Each number is 128 + 32 x the weight over the matrix's rms, rounded and kept within 0 to 255. Layers, rows and columns count from 0. Numbers have three digits each.

# layer 2 MLP down (transposed), 512x128, rms 0.0741, rows 255-309, columns 0-127
157139127105111146048129162159142101172157098124122173092174177121108181173183101088115118137094162116092177121125144170111157130089148154187091104176112117098150177163147120156102134147109150156114109159170161106148168139139162169116179176140182127185100107178145164080161084148186120136183123169169116149101159125100136136098130125090123172133111162098169100157168119131144100134161
132173093138154142114151097143170170155086147138133189127142145157085197135087133055154134131114109140137107198175144133145124079145133137116095121122128096113092147152104132209149124111126176168144094166124131173115148153083074174126097133153175112123091117161109152120131178118139116110163126131105124109103086103124127071153106124144149070091130131148159142100145105172117137154129
078144163107108124133180107143131068168117164120102154149144115095108118144132110120126166123146131102136103132146107100202102134152134099146162164110125135098124131135153072122161148131167159098075168142149128142142188129110035082135144124146116120072125169171176143120108122122184106150138123150177107130159138187136105066122132160115074102148122126114168135148123148135181116135095
137085086163142115071120079058128087128162117082193148146163096114113152085165117070162118134138094089096119135129141093163113075135137135121126099142137124160178133154135130156127163125212066165122104135166117182126087173134126113087158121182134111170076170113125122104108168162112165158185119132127176127175186077164142175084114122122119095132138140119065161137083128072117154106128
119122124103119141144140165110105165107175104112114129107097096136101070139124114136147117085125153182115164129136168076130127127139079166099117161114146179165134161118142138147152195159104084160103135123153100084179101169143152106072145064136115152133115094106085106139151154142140139112146146149097164125159146045117142090057126123090124153165138079138145148172133130079129128140150
090103068112151155146121107137105090100100164123094116103191155122127161102074111071114080147113143128085145141110150134092120124143131155132105142140150107124106142134135110135136157134150152126115119075122136130072168161151095110155166125100124122134086073100151105083130167138135119109120093141133057114107120157120112081125121110131108121136096130152160147144151123145097122097164
153173066083165110155189107111071123101172108172192098142140123207138148119134131140152129142140112145108159111109093100116115141096145130175147103101076145169159196108120067162147150169104141105150095089172113091132116123150114197162165070133203125085128092089107160164128144199171194131126105122125136116130103184131078121116118106108091128167096101152099123153151168081113082159145
159150132147153125132204131189118169170152167116117139103119145180157129190194108157151175099165151141163117185147098097132094087106123075129098121152128089071141088136164147153142154154097171170103107129090123106110134097177167126108041063147132093103197126112134131163204122063122139083154108148101113112124136122118035120123138164139125135100152109199172144111100096178089140166136
153100127168119133112098174136121147152120110108117124180141154163093154099162178123090102134153096084122113117172117125167220145149206103162126129169114111152070124089171139155041132162129067206112129138170112086173152158068109164115071121129138109139096171108135128115078092133135097142164146110121060128143225146142114129102129182151155199127154118107104118150163088135157154107141
082116106116163077183119093186166099114078144178101138078125145147163115117111163087118185130103118085153099164228129150131105157136106140081121082126136105108140107141096074138168092117114128150173101114131094181146135093155121149089120192117108067179099137163065111111159148136154153087128150187176119093195093115111152149175123112078178178138144160112113144119115219117129151168099
122160126063082104085084148133149092149113141146162140157175094121134145202163145171177151072130148118076151148160113161097085181105102121102161081135161135127139135102123090150131140165162102156116047093152120160122146123152140103096122115111169118080147105157112087157133146131180171127108137127187155131168118132166165152061061153072123180146122159167125147077216132145156115191115
142066098134129096139079096141151089079112095157098109167146156147123139133141101109121168108137134147148056128155139195145122142133144052131131141147144072104086090164143048143146114107120107163122104117230115130134138120148111136164130148134141157143053096134128081132088074157128113127134123163155122074125133166077207127086128141072144151143098152109129140125107108096104135123089
088135182205124122165123203180167105129154171136138220067140109102124135133155164116115136146076104167178145180159109109109066136121181177115124115135133114101121138132081136101163094139133154100149124140144105131072219174102110122098101134108107112168142121098075119125101157111133156080095152069162113083092130166084159116107144135142112183147119079160176112105167185060185144151078
121103082201151162080133117133078150153155121075088102138161131128140131218115105194133151121171139126125144097133147130152078099117144120126074080153070126141091139092124159118184157150174133077125101122144088094137192124156084168129103143143123155126116141139074068141138116097167178123121112174081161138123107154083149140114135163118134161159181144191137099101190133122118157125130
142121110107144131161167148092139148162135150098111115128063142173121131147172120132144073122118159138143120154187134084150148114142099153118161119130090092100112131044159152162183165201120110156127111115146118160187186190146137157160121137127145149110166120152109152145119135090148154097169130094129176155113132158123068061156147145107109058182097077171146076129139054094107060113111
121133086161115120152180124128077143137141061156159158122064064160098134157069119118135155189168052089095165127135183155114123082109132144135133137151096151044134119148162140161149108087092127082136099115151118189093113156145134107097171142142114177120079124120155089061078097149116087107146112062134147117101119194119162120165100118100146135110121115195097121118117126122128149109138
139144145124143170089114114146113100093116096142141192117145175103124115144076140075162105125167194080101143098145118129103109166127172089149120111131141119152150179146169173106126172129122186130145124155147117167157086101143196057135167115149108095106067199116149055140161142119143152050091092126113151131075091120128080081119165111141133081078086141162151141152211201120142122140117
188213141132070060107128072168148107056193179147137142116141159083095146099103116162115141132104177138106132079119193111099138110169098155149145109056117090133112203161153130111140113081161056082103101172105204144158085092144160062139143111144194183169194104104164117194125110132137116114138134063124105068144097099117120099051142146093137114122109123147108161091121116092151183069063
098121128096124106127166085144121147143104109169110171182144163067135167116105142125126098134102148127105130110079113142183175143100183177141059106111112122144132123107088144201122140096074065104110109146092140067146116139096105167123134093159034120155068194189111076091106137126111153177127108057180207222113100149135052172106160100103145142161064189147169119218122160078151160134145
105103115104174079124153104152128128105169158144116136134099158104132106127155132112104099111155102106132123190133141169133092135110075176080120128115137116135155146085119083146107139121097142113128113106140079136167141102107156157142153149164084124126115123139128115137121090146113151154129150087111153125119058097143146130119088153112144205202092098132152122133110138118128092131165
168125080122144051112111133143067145166109172136161115116140114095147169121159103142108084127102151129145137134138159099097086097053053164092167178121153101084107148148124139101085114157118101177157147120166118133067096083114094186067112127098102116062148144091122106144153099100106147098135146062146105147086133205126128124150114084097083096100127137078138081106163116202153134090125
079159100185088147135190136148164120127146128148170159201103144151125166100109066147087159090173097125071029108152157173130093155117182098094128112106149073109111166145123085147085114112075151153087051141177116180184143100140139144152164154114144076108163113162140168199111132128108099176091160113092161117128158186147137112130150151143081139046112134143177147169161212100115119160135
120119123134099121100129115087119165160143161133149164095096148099127155068129161122136146098157215163134081137132076127074140140124139172102111119086198138092192098175062126132158182152178161177095143101066124083163158087112145087159145185123150148159119118170127175136153129153133114145102144131179121098061167176165135184067103085119153162100134199171142142130156126184101165104120
172087183125100161137157176119148090090103125119136098117091136178147149145147102102116123145113099105148159138092142150167160142192127083146188179115148105105110127083169088151129141123099096088097099154111073090149132075142115110148109135101172115122145128186197149161108114129145111119156113170099106098122114152115175135161165176063162128109190135138111136115143077162143106164178
127090127111133165141129138123098118128131128151128125130087133120176160124082139132132150111157111173121168111095099128145125110106135149115107108102138113101121156124182118157124180099123100114150141125113152123178114169126111151161102059149152088099157089119065111100142172101065167116095153117110174165146135129150125160114122148083109160135116166123155179127182163106115117139134
131147095159095091119170086123155158075097106159168173141111126127069162153120146105149170184093144099116050157201103145163104097115144050126201095150121108130126119154174097077137099101101250162082084139136117064071123182121084143126152147132121161166110134132160115137100090170067109138101095139144194127117126081141145084123135086095144141160139167123113151159116131102163169178107
167115132172129071160103145100151103074096132109170124167073140142143150173199083151121117151145111108124111068172189157130102122142101174061105101198106126188146152091091094093127133169105169095084083134223091112061148077115122156097112174135148067095121210165125086161056179231165159080080170079098141148125164149087161110162082071134110154114147079173079070142159119118184101166157
115197100185152136121170127163132119120099128176158157067122111147190177132118155098137135174096127059176133051095151156091130115145130086160162153095095140078112203063140085105130115182106108121037124105178108134190115156111125192152090136090106136130099191119202161113104122094137097104176132147140081174070101128127139082098111145085187172081086246158113158095065160185102124143163
145065134095052109122113163086125099102152111110178129053100096137096096085136120114060140130136113108151164093119105150092150062146190099072082079144075149188155135123100066095104077133138080158093167081137133104138155125080147117193127140122121107114113110087140201110143199121115114172190141075116123126179178160131075099154108085121080110108137153109115119065134194102145134145127
162080091159091080103151132138152086185178135118222114096113114197148076070142119136173130093121134163148133083105091128103160122155059134115076155137191124121156143163090096100113087153136122179074120085157112172173104121168087124133145104148137086127186141165129171085146042085126142135132112112170147171133156167085197154143203063147121147126084131119170121089125155143114098099204
093085074123115159130115102078094177130144105101182178155112107158145142142134086165125097142088143067123122118084126137153128168139160094122153069046098154161162110050146074117162122148172158100194132145156141151105041133111164107130121146153161095117135148117116227166129160130124134108121116095140074156110131091180108154076116105129167130169144139177126114191149151158117143104178
112102121173162088135117199063125111124167106199115163131092127131151119127108126147127119132163095108156094106116105116168077096126146085186160063111147099107122131168160054150102139180119144146085149209173155127164125087193142185108113132163114108100183189135176153128163095139107195120072165141153194091137127110094112130117146212144098117078089086135165128144093132157096124114138
114091139141169163130133101054133136122117090141137121108173107119141086120160073107135108146120190112100126125088125109120098184150127165204158169127116124168154132099167118088152114155178113120077093095196061197113129111133165106151105170124086142103146160105137162154184179104138147120126122163067162166152142097168141116134188191141167191142129115155127132158164142081140180165127
117084134132124127156118131138123139123136195065098116116178108166126113078127080117114134162117163169128130096126154140098147127163159150127199120113125172094118142080184066081156116102121163151117046123169116139201134109177077118141124123149128168071137133152148100150187113130090119188078154060177176191118072146166121094109097099144129111115082155160157155173172165112138132183160
090168146158175189162073113137063088137172131110139145105128200128140152112156135127120143092189078173187074090178148133138070135117129138100137150148120137143122094128090114153133131044115134099175101129100093131149051084174168113141092125147133152108153156107226082078062117158167164142089119070099131150108093113134163153130169155169119110086135129165128089153101139060168105142170
112139126147162117102109125154158114153121141161124155171190121154125156096125133129158173125102171136084163102087159139157132167171154132100112158175105133069139125115117166098152109060082104117141180122102162148157128140107170119143142104137157116146147080136164137080124166136123150106143115135174137094100107094155130148105126113131121128138095174174110150158159162161096123149135
106150109077122136134106107110125165154141131132158208155094130142118108094128156153148140152138097108161127184129094118181104113122159175137134125140149142148134093140110146171146160132133176092101126133121138100107154150191135133139150145151131175151119080143112139130177173107131148140173097082087095132118140182125102128143108204162099137150173130163131121128130178191089079078163
101167121117179106124126134092139126124068114122151152117144176143131125161135126169112133063106126152184132116096090114113125117077087114109152133083135097163131150068157113132130124109135140127142171148144141105132073092109152085145121096107114108133102149139158078111101124161102143084126111102117134105132207145096122104152111132083159102162120152130151093079172152121084135103105
139087154092098227126103160098158147105127182121120122115080105125141116147132147110128122172102185116122179179156190151183129085109146138162088107140161077113128144110142042137173136106129123122123183107134140089058205131111090156178085108127163095129036083055133116120128175120126086171075094123082074115108123191064091077199166103083132087144142140133180200100147086102175162134086
130143146142159142122054126116155197147115118123091120100109106200168161158155146154152132167106159098105130113062180106110142066138093158114143072154160143185165192111097078111134107157179224168098181044117187150130227156142147101172133174123203067154129124132151093147139126113072097105138126206162158107147162203105141122103111132085176144116153200126147153121103189112159165149121
094155140131112095111181110153083094121107057205059092152144141131128153091138095094201093075098059091117095112108116113157140141154134098126159128115149184172096129039154106101139134096110112127109088155140175174165090174078149113132085173127139124108083120137101154157022136125114081077124186141087132116110145115116126125121074122136150136126154153116156083118165050178041142113118
158136136097112109123153108135163163123171150179168159139147156088105110127071164061121102107142171108085118149158102151112128109127175120110129074183133089115093131184099111077102104099123102050184155113119172123128093099089123132128145169109104135148128155173139120107079102125095069157143160171148115102133191147128131119141107153104159115170092124129124136062150144107144162096151
084134108128155134078148138080120049112082154072105168164132161165150150057181166076083178245151182168142040111139122094126168153095153160087152079130046159176154169111082154166048129174116170162163137126146100108071135118171159124117168141049094148150113115114081139164156118106053114111158161086108113120069113141150162125089184055124209139175108102136173083096114130099115125111119
124114158118107146050124148089182115073100151073117178055137156110125107139080045202112143119070153119135082142122129104086175154133140074191108135086091120158176108144110119124100138159114109129071134141097104157104109193139189130070042082165119130144147144106149196167169096052145131102092100177123136181063133106172061153128123121119148144097095189114122070105112048095153138140103
125116141105197093157101105123196111099149158198120094120115101170167113125126072062144146185147165077097112157099113135133155156188073126206102128163149158163145116089128130222134142116123101076123058158118103190127151120102177047138087171151096153157090139114151080136122168074088135118150133161108133100101099084116125166121173168185132158126072094146128069083145088144089139132135
110123158143058181162153168165149105166087139147139081089153142095087092126123129069135139139129073123100137152120139110079149106139128075133127129104083126142101219151113132141127159131127080128087063174172090115128146087077126138169132126175146116073134128125076072101087113130080113162159086139116151081091119114153163137099081162174184192107131080146104142159144121137082161109120
092131130132181125084170050120142121140155137107109110133181123183088170083158115163183157138212161096184090096119070155145121202174145103108165174143125147133127112054159143116178101173117150108146129156159191086182087138156144110127190159123104117151127086151155100126049133097135149118102118101105103132093131142116145099095144178125116178143064131226177145127146073124088158121162
103106128122121095128127131100086181145070153134136142070074092143155051150162122075155119145091110143105129091152148146202166125088140058110130176141127130181139152048176124105144169122160146127133154114059088138153094141168073126167081144070156114117159161159116158100072147129154026085126116153153205115102131104171098159131126179157091068109158105161194130115180125185157116116160
121138161132159123157109099107098147109101090144110141185121136140099029164149130138119089079121109092108117118101145147140110100094142102110096121114121139106163157097062138149100131093140181113119121107129151155147130123126141133136093084149127098136140143178093130157099100142126113123114163110095088156100174099084113181098157131154094110115111103089139114139149121111122144093099
025115064118157107089149182142083095131128124152115107077105131100065095131133112103153142103116109134081166161107166091100125113182148172175087142174156124126083144151113149107129180097144165166084114158127079111138190133119151147109050169151062102130146153119166143092152113158147115179092168160142121127169136180102108103143158147126166135150134136132029130105067141032078186087126
193140142081152188113138068098112129138151192129219196147111141056122124105149116135103122055099149095103139078165133210111126093130161056140056138139094139108128142085079089124090176122173135122146117199104137132155135062065061123170154130192163120097120115078118115170104171130125155094163113222130102177093120111141138117105133084164164148125113069050123077110134118174157111148114
108091089063105128127190065096110114115121070158106139124135105125163084168112130039124142143117112156093121151181121060055157192123132173133089105228133150114131118122137123143118083146110157154127097125130169111099169114082136122126103162105113160144117138201169141198100086124125140120039117115160154115096081126098170156127123085160140151110130077161138131053161179178133172120121
095122157107121136081179089121073126183188149099124189137176160097102109116114111158102126105101097111119103132152092139175144143097110162159134112139125114170158168085130130219137138098109166158153105085145131080134101132114090127079131106119170148109151080095101108106103161172160088096127153166094104173090125124140080114131112139050120176139112109108135199128088116160140148131141
120154154149157114086155116168125154074109123102124158137105126113130148135147143188100119119149115132176111169146101164115125122149133112172141156089101130146140065066183165149116149181134137099098139121127123097114138161151107115145089078180120161113116154091129143118127125083182180081147125078095155151142082170087142105129168120137168049143162098120121134108096105172146133140132
147103116150084152137105153140121135143104144102097077156105088110140123129118155118159138136178126160150152101108132072131108168061101147125084175112110130142108093130191144137127080178111153137112164089150183127182068151107183095118132119163107092149131102167160121062106072102136112100061194156142126197141104106073094109161146123132187147119146095165139148136135114159198130144159
# layer 2 MLP up, 512x128, rms 0.074, rows 256-309, columns 0-127
120137128083083097110129113106185066088137139140043147155114158099114076129117136095098132119180174153101147093123129126128116121048124098143161127088174171151107104153192096063132136110174074153096155111139139085167095087145145098149133113092075118122118144106150163185110099083106131136131168118157111135151138122086061142172104172144121214142125159143103148172129113094176147078158
122123121152179121128118149132106135067096153155143193114106117155114137111085124130109138108143185193133135160138106117169171192152111146117121142137150133137128112090180089113059172126057131198183129109171086139099074124150107143162122153167104162162105120125152157099144099125141096187119104068189112074123109120127150110123176121096135115167151155096138145099131144145112184155086
115158110069089126176133145208122126115136163215147168150144168080171116083131108135151132180133106158077128121176074148112177129166120204142134120149095161152101103131145087129119160140109115105141139101090081110138125072112105120154133199112088130133077122214118066154127147135121125146119086148098094182176111134122089136116096096190119125132158112118078115100138124137130162130139
137101086181145098127132151126148097153138131136151114122105135101089138085156191115166110188097113105137098089102116165123107120122172087181112140174172062082180143122117093169135123141175145091109121135160183123154124122115125155226119188119095098128123152094197115089142084114108074135098177130106078123096146170048130155176159131194139131109106136073114162105150096115133191089091
158169187153133097123108106113126152179176079131104167186079119137121098144194089134145144106108146132114130135163070127170118120099111121153163097136115142115141118104074178145146111120153164146167121126109142114130081119089156131071116080150163117164163155115131134144109090150149107124176138089172142091119154140100113119125111136142179117092186115091126156120190143113165175090131
116123105126178127145134103104111168186096144134100114147166152154096082132154138108149107171123148153118107146055173114071062210172106141118135171139102068145179146144111134107166164101184127147116145108123131132104129106122143183140146054182171149110101138153135120176161125124073109138112106162090146099111138145159078138164150099128084158083154087139128097163126122088156155124134
110067135164123118106064131095112135162106166122159132189088123108128104116072084138121116112157096159135110089077109132105069162117123176114108127093137134115127109155137139121157123157140140135080153119161095162123168135192090130161207130046138178178130090155141153171168151137091128139164137115112116162139090118129138158162119175156116136071154134100117111179154163144165108139131
100135132139107129121144083121131116135129174132119134126157171106148052122090100097150094118117137136072138119123127080137104144124078137110148146071136149147087058157102171109182129132119164117118132069159152116197177096155121101169115116096055124130122149132109140095161124110110181117097088177117141160125133118132188115127087112070121086216124234138091102165126154168196103085107
141141066092128067113090136079184131105149083134116117179139171058132189120104089117107145141179136152073143113129163185090108037144182121075111175101112168154096093125101084106152083072152153175071131127141102139071119142160099160209155113079125126124153180147112102042195109154145113174085154112140126102089158164158105100152095125134160136092146127174140140114201146108145081129128
167151133188151156126100093143141106113078106110137113071104133121099105146087231114106119110148082109157107116111155062153139181123071124102098119127132150076119093170131068108080134105169139117129099123088160083093141145104155180141132079107082136140083176128170125057094123111042087124159127175124149118096104097113115188120135130156075143099139154157153158130138113069108131130088
130152139175113107176178184108166138080166109097184079070106146091076136098139136147169120157147099153141175115118137059073142115078115100115085128100148216132151129104179140125191111108142224119187061094071122118139105113158130174105169099091169178104094190085084194069130161072147100108090130086141130146162141123124147134152175118151163056137115123117106087150194172158158219148138
103155101144077165147121125135145111117112127156154148113082110148142144129128152118183166124129167136127151192157071080160032121123125195111087146117197079158098082130161162180139148103129136124104149105093124102028037138151104086169062153116099128164169096124086171090123105149072179089122125156139123168074159130111114102110088123090111147105172171137164181104085137181129125104077
119090119101107152143155080132109155124090172152111144121100089111074109137134148078130184151096124152135133171169115131123082169142118122172112096164165122186146141092115129122067154128114148115115120109068170068093111156123174122076148056105106138190065127124233175097149154092172162127131153157208113107082128121188152138146122061160150093139102138093111112180128115142093098120127
122089135143138158178213099086163112067151163149055189155162105138110118184043139140091172086127119095197151070167135112107135067118145087145136037181089172149118113154109115121134124159122154102086125148108165161148135123096120125112195133104147082163116137092083130095146072131134154125084149100122171108058091084053196163109137116102157087127098169167055136126092107108149150160098
103127154086114146098147089129162116167092160142139098143208166085157108140106156133150143113121146119123120078079092088113143136127137155117165144077138132121094111117158071071156172071153079115160169123106183155127187129104147157139136135137143084186141120145125122193160134098086133123123112112111123132118155139144092103126120160136149125060116108118115091105105112103159131093111
122139138153174154115194157156071107095135117198089140087113155169130055122088153188169134153133143107107105099140133132126068144077130096075132117131093108095132139134097127101096089089092152127161184131151147129097111124113096119194138098108122112154137134158150105144172074099167148129120081157133098130127124111088155171097124192141128132119084117137199156176141116092170125167094
143187147122108148103133140099135146112156139180179103169119120143124100130099113144069108108139080162148141130146101142159112128094079195095084132158100130123199093146152110164172172153091131074098129112119146125111112127114151151158174193114097104165168093153069111164148144118206058195131149159126130103095191105163148105143095152146190148143117149126125177114136171148184119117107
100136131193149109106144181169102084084118101101165067131145174076159113087086195134168112120140136134119112126112100124087125188137087093080123121114103083124109108115115136135157103199108157136155144131080112104117078151162178098163123088089122143105126114113132092168131145169109120149105163163128154078105161104114086116185157112164126085115095182151161173141094130165197133147146
068147189110109096089157165188160143159082147122119157193123069146104118145164119119113156152072132132088117124141138071093172123137118137210132136166146108102088132121099094132128148142124127134130106127059064107116099132146157099100112100106180144126132119191144104165095163147132112137102195153147069132114103160138083117136146170127139076093132212118092106093132106159192106148166
126116166100103111112156135094113167109129159105130127115144133079115153079153138087162113120140117181185169124155145125139088171140145118145160137143130152161117133132101124130116159198118121180152104151029154099172139135107143113141136137193113123137119108068140128112144159097122173113134083076108162105170090098109171160144049152106076163130108119123132117115109126101130136144200
152145053108131125106103120146160157191143166139120169098150112153088141106124135174141142142174131094104173161084151102115191159165090186164137174123136083052148075148182113077111143098129125150125130132117098158164114163157116130180125084134142188109106150106157165106146088103093114123121131180138115092174106087134163089182134147096088100132126203149126127150124097166185105062107
124123146147117088087095192145144117169160131143157112085155128153134079203132077162144136129109175137080183121162117112090139171155104132133153162128121146172114166080177133114142064097094112115221142111135089168100103149134133131115096100200144130087136130120161112134126146061111142082126125135128103116182094119091144053175135174111058128077130138102164067216120133155151066130152
097178128148168086141170132093179092174138113123078131141132112087122106114103085186091121126115105056135116076148129123127105133116077117104112119182105162120169077124127167114085126179186156135137129152111168203159110147142125088152106095077131148176089137076137118067129132084101110153121087088143101169133161127079104106115147105159118105168104116108152149157102161108166142112120
152180119153123091093127127091139095150115118083127131112106141125105094132192119149079119145119182119106114113105096111166152157194077124113144121141083137122170103105133185112110091165125086143138116124199155149105115094090220116091150108107145165120093115130183158156134106112119150090148117155146072116129118125121163087146133124156146147142136128119113069149063115152094134131166
147159113201139076151133145093169104112106121221131143124106127233100108067112120107187113097151123142094105125091096158136130149143124152121148135147135141159096119136121077102092099133141141087108136132132154125090128115119140149143080162110105114161126062107110089099133126140138143118147128146081140115116090102126103088153167129110175159099125147125108110142131133173205111147129
057106141154107199112194116149163129141115131120146145129163128138085110120081079171183067108091167130134076165139143173171135092107164116107146132176110134171128169137059088141091148162164137181148092135068073134091104126128081175170113098117143094050162121145158139182135153161146113100149090114122172090161097070156130127165104115196116116104116092133085082093083181116102070095125
135169155114224162143101105073093085158082118081097142093133098137054114055178165100150147142131120158142128167108125051139084127138143136120112115097107112120138134155109136148095152133134135179164086121156127178108105164148109088161130124102174140108113095108125077167169197184097162160150134089093098151158132083110128159109125140165110082150174155166091180158084165157133127153152
103163114098104163117116124115168155140127139096114126120144106125148148161112146100175181122139224156030123136138175142106152175079116134143090128099091119211143144114182160102206100100131146136122115171130106177110112120132116126082084140068185085144143162126131131136097141108132135040092091119128096177125111086114104155154202160073130175150089114154116145171111159062096119135086
086113096146136185143100183093164086051120090153169135119098099119088146119124129133155072117114131179099143094134122036125142125116217127176149128161139119093198138161136114144071085131119113113173141178140090125102162085141108130160129102117126134206101162128106129166147152151084106180134114125152122167061138105152109189143140128080148112137137135146103129167157143054118064092127
184104173155106114128119223117081095151145115173156101135171065102102131132156100145108151152080199123136101151156077119125097139159139130115157190172114078062094119136115168135156117079105152146101111093067131119107197097183119091160134147142156137117136121156144118101096127079150111137125101151148120104158073169105126119117080097178098134135128128159085093094128138076095124123141
127103132131183125177124090087174121175083227128127091142122143125146115135192111159147121155123091090123156166063123148083203152212155161136084094090127115145111065094100107133208107087141110140126087120107101149133147109115170131121068173174116172117144143038113089106170184084100122124182127089102096140149100153117169132138146136127161173128125097144100134172096108128171151119111
146161085116126096163076128153125100139119118138140132167165141183083156072076114131113134094156113075084114115135096125110085187152132157087142117124107098114173072149155136172150129127122115136060179128091107054126107164148129127089146105114099189158117088149129113142175121132129128098151164121153080152121151099142145105135130144117138116208120130132118159087123127145162140083095
156188153141132164108166156123130192112102123163091173137153085115118125153224090107198103091084153155166128151094136090118133184120095139134102089199144189119162127200164084124132143126182113163092148087152104110118098112170194189101078081104171057125112108143134118066155191102112140161117163170132158115136149116135065095138134130100138094121135126122066100104151098139176123150148
167156084141099132120153168121103126092118053184104159108166138086099150097137085111090099143119177089131188133162130138162090102146159179103091117098108137165103149094212125112109179148044068141120085175156134144145131129159135090109113131164169135134143145085049160155118155124141116161102107122130154102113121145158034115172175119093163138125201191139108138123159132148044134183133
174209109126096128099120096100139132159133131109133090087116132124175113172146117092114120128085109120136169150124103124136141111114124165133230107118129156106124157160100110131127121160207120160107112184155144090126157172150102131088128120158088145088152124152130148168200088131082147152190128156105098147157176163087143131140130100171095123086162112069131091087131143084142182155158
111135133083084108165111108131138108192111114124142102143185105136092104177102125119123108152151119100148062114159153176098148151048167116139203083150130132095131129130185122155164107132139104119106157160112143074114122143098165132101037109129082107115093198186148160140102138182110167104097144178101070140164172043167057148126130126183124104117115088135103138187142141101165177099123
130109117087106113118175123108123140097137212118139117172179131101120158132164117135129072153090151122047121178148146130128146095148165105182092095083109125120177074147134177131088134159124120120104088129120112103143166115120167160150124144158104153105104117118080135143148104077101082105119146107145112146102146166197139139160124145128124167117140093097161116162094088130128120096142
118114171115116116113114139162126121154108141092126076149164163146151158161145110119071177119115120150127115103123131094106118097118116118140155130138120112123163080149151166115117140065077070137149145143157151129120177102101121064169153117107202126139113088154131111106190146069126179116108106127125037196155044112149120152150129173131105140077229106130114033094134171190155097134081
098154197128113126072142064112128148083059138162148148104110072198115123153107067088132140150173182126118050096148107181108206145085165155107141126126105082126120188068135125121205176131099093151140140150106145112102198151173175157165106113103133098173129130141174094129160125077123074125071174149149063091146108187117174149125103041183137119138094122166117075136176096099133144185097
165165165129117164128111117108218098127182166097133187129140134132117139143126111091119115148156159115172125124098106128094056113141160137126107126144183151132122156112121143134155075062140093140091094171125147142138159119192112161110167118108199193141177158119147147140162133146124168136120127124182129093102088096109149112121143173084112111105123122130095145106116186176150153123091
065118097139137107106107172139085117089058119072109112108149093120164143138155071137125106105113119121111163080095139137136179124074065127174094209107122154166125151135146157151106109166102120192122086122145110124130133168159144134125112116198100159159088074112141093104117149118119200098183152138160123156119094132138126143149130130143114094075219124162092119219129121191102141123136
135158117126155145154086118125123078083094161059121141124228140103106212087124163121162121181095102143141159125173152119161097097135158096129149135162080113111111138183114156141189109138191099145169106104084114195144100167120043118197127178152182090133125154126129085133161091123102085145121169139162095134129131154095202118093222091164104169140139115189187156215060079111097080122097
154146146092113079129175121121126167097112123125134111106149113116105184093076130127137160110117136115145178145096152109169105106116168088138128100127162127131096108076115145057108098120139150120146144154101120191104148101180114081121159203164200096096044158110145104149172120115118102148135122145181114113129129155097154074129113124162110121177168082126103165127130133133189112132077
151112102092182038122116208124160119156131118156121120134124137135148122122159095092151147097177081134123122093058135131112085093184114107079117162135090135107159102155102129161141137121090171124134216115161087120136141106131112112150137111124054122080072107166131060128118103075144140154105189145079146088092112142083101140088113102125197130136151136110102199055094181086110125106154
139107159105121093124094119098115153121086130096082152175086127114131170072152140149087072125100247141163203075126124063110110129170123191115085183142131152138112072113147132120124064106179118146122128187092120138109134113132164136126139134134147161188112150111169111108149144120148083133116141088122160099124130162079111118112112118117175077143091163157123103156108069191180143127141
159095113125135144174094182139117104133133115092134163141113154160113119145104147143079112117129132065131184179113172099086095144158131084146035139169166191148106129152133114132178092155079107154121128121104146193130052111071143163127167107107149105104127137126148068147024218128187162137114153132126114102180110117142087134148088083101137146090083121109106159161123117127066113129130
175145190147220147136121150103154142125118155099086097139137113201058189138137166128113123114140130058172111104076132083167141170150148174180122129136133100073072093136126106127155150142131117144119128088153158200091133098112132131164124074101099102084110100088077134111105073055122169144125147125157086091143078085084086069104111132140184134107113158097116119164086139114122153112127
097126130095123117097156106166143137149168139150127101113107089191136168146101107121162169167168164121143088165087116129154125124120182141165130195104173105123157104167154127083157128136089100163129129124151087146105100100100093182120097171085145098134087101084089138162129109115136122142105130120134107105131093109165175098144101162154132163126102104148123109109035126144165124140153
209073114079101080142150156125098136160150235127151128106159128102129119114067108169064129199183085065164129119156104123097058069149169136143062097154156153128164156071066093144183169093160123102123098128121145152090117110146164068155156121140167106096145117142102139130145130124097093175144132067148140109136113178104084134193130165137059125116122125114098118122161099108099178154093
115114107128119125118125166066199142104167150147105097133141103108067126145100050099162170107117142120131091092119106175195096156119141110152113161132155057135183203167127145106140156073086129067154130096162129092127141137101070089153134084099187083127138110118151112126152121105143177175138117182218121116123069086130152173148151158120095178107047083156111135057150120123174084148162
180074154137156134154181128167157147145138112158135153131110179159070115166107150120155157096128154132179131175115144135135043087121160115087093100148160114088120098128113124164089120127115162091157122087141191176094118137122132171121119056104110056110146172141100140156110099135102124118085115161136082146132154079085149127080139156160143167104087120076155124138175135111142126093086
097131185111139092184093126072126100147120079165111123165127079176151122105103096135067092133126121108141101160149158100096117103145105156145103096136142126125159124070087131151168138054196124160129150120138087086058149130120112108071113061129113105183095136151104116175158129097114087199120131099121123110084139060173162124132125096153138129097098120112156196147176115112162131132147
172123149190146121127127171109110165158133176098128128096075096112102072193097149126149116075167176113166116104091186112114066186114171152036178134138086096127118116091133145096106084149182115122106108100155131128150080127160163153155158172119138112113138193119159129142145129171068104113157118223121140118133125110101131186133081081089118183109098138137107103166166129123102126118118
151139143160130161126080146102158149107095162124123140155105153120105126082078115130175205070129156136073125179112149071088115027172129073176177104127166120066167151128122090117141119096138105108137139106111107183099123102108109117076140184222105134098160140099140162174133195131146193095148125175149138096147131129172143162142100130041107103168128102083126153149097131086061146115100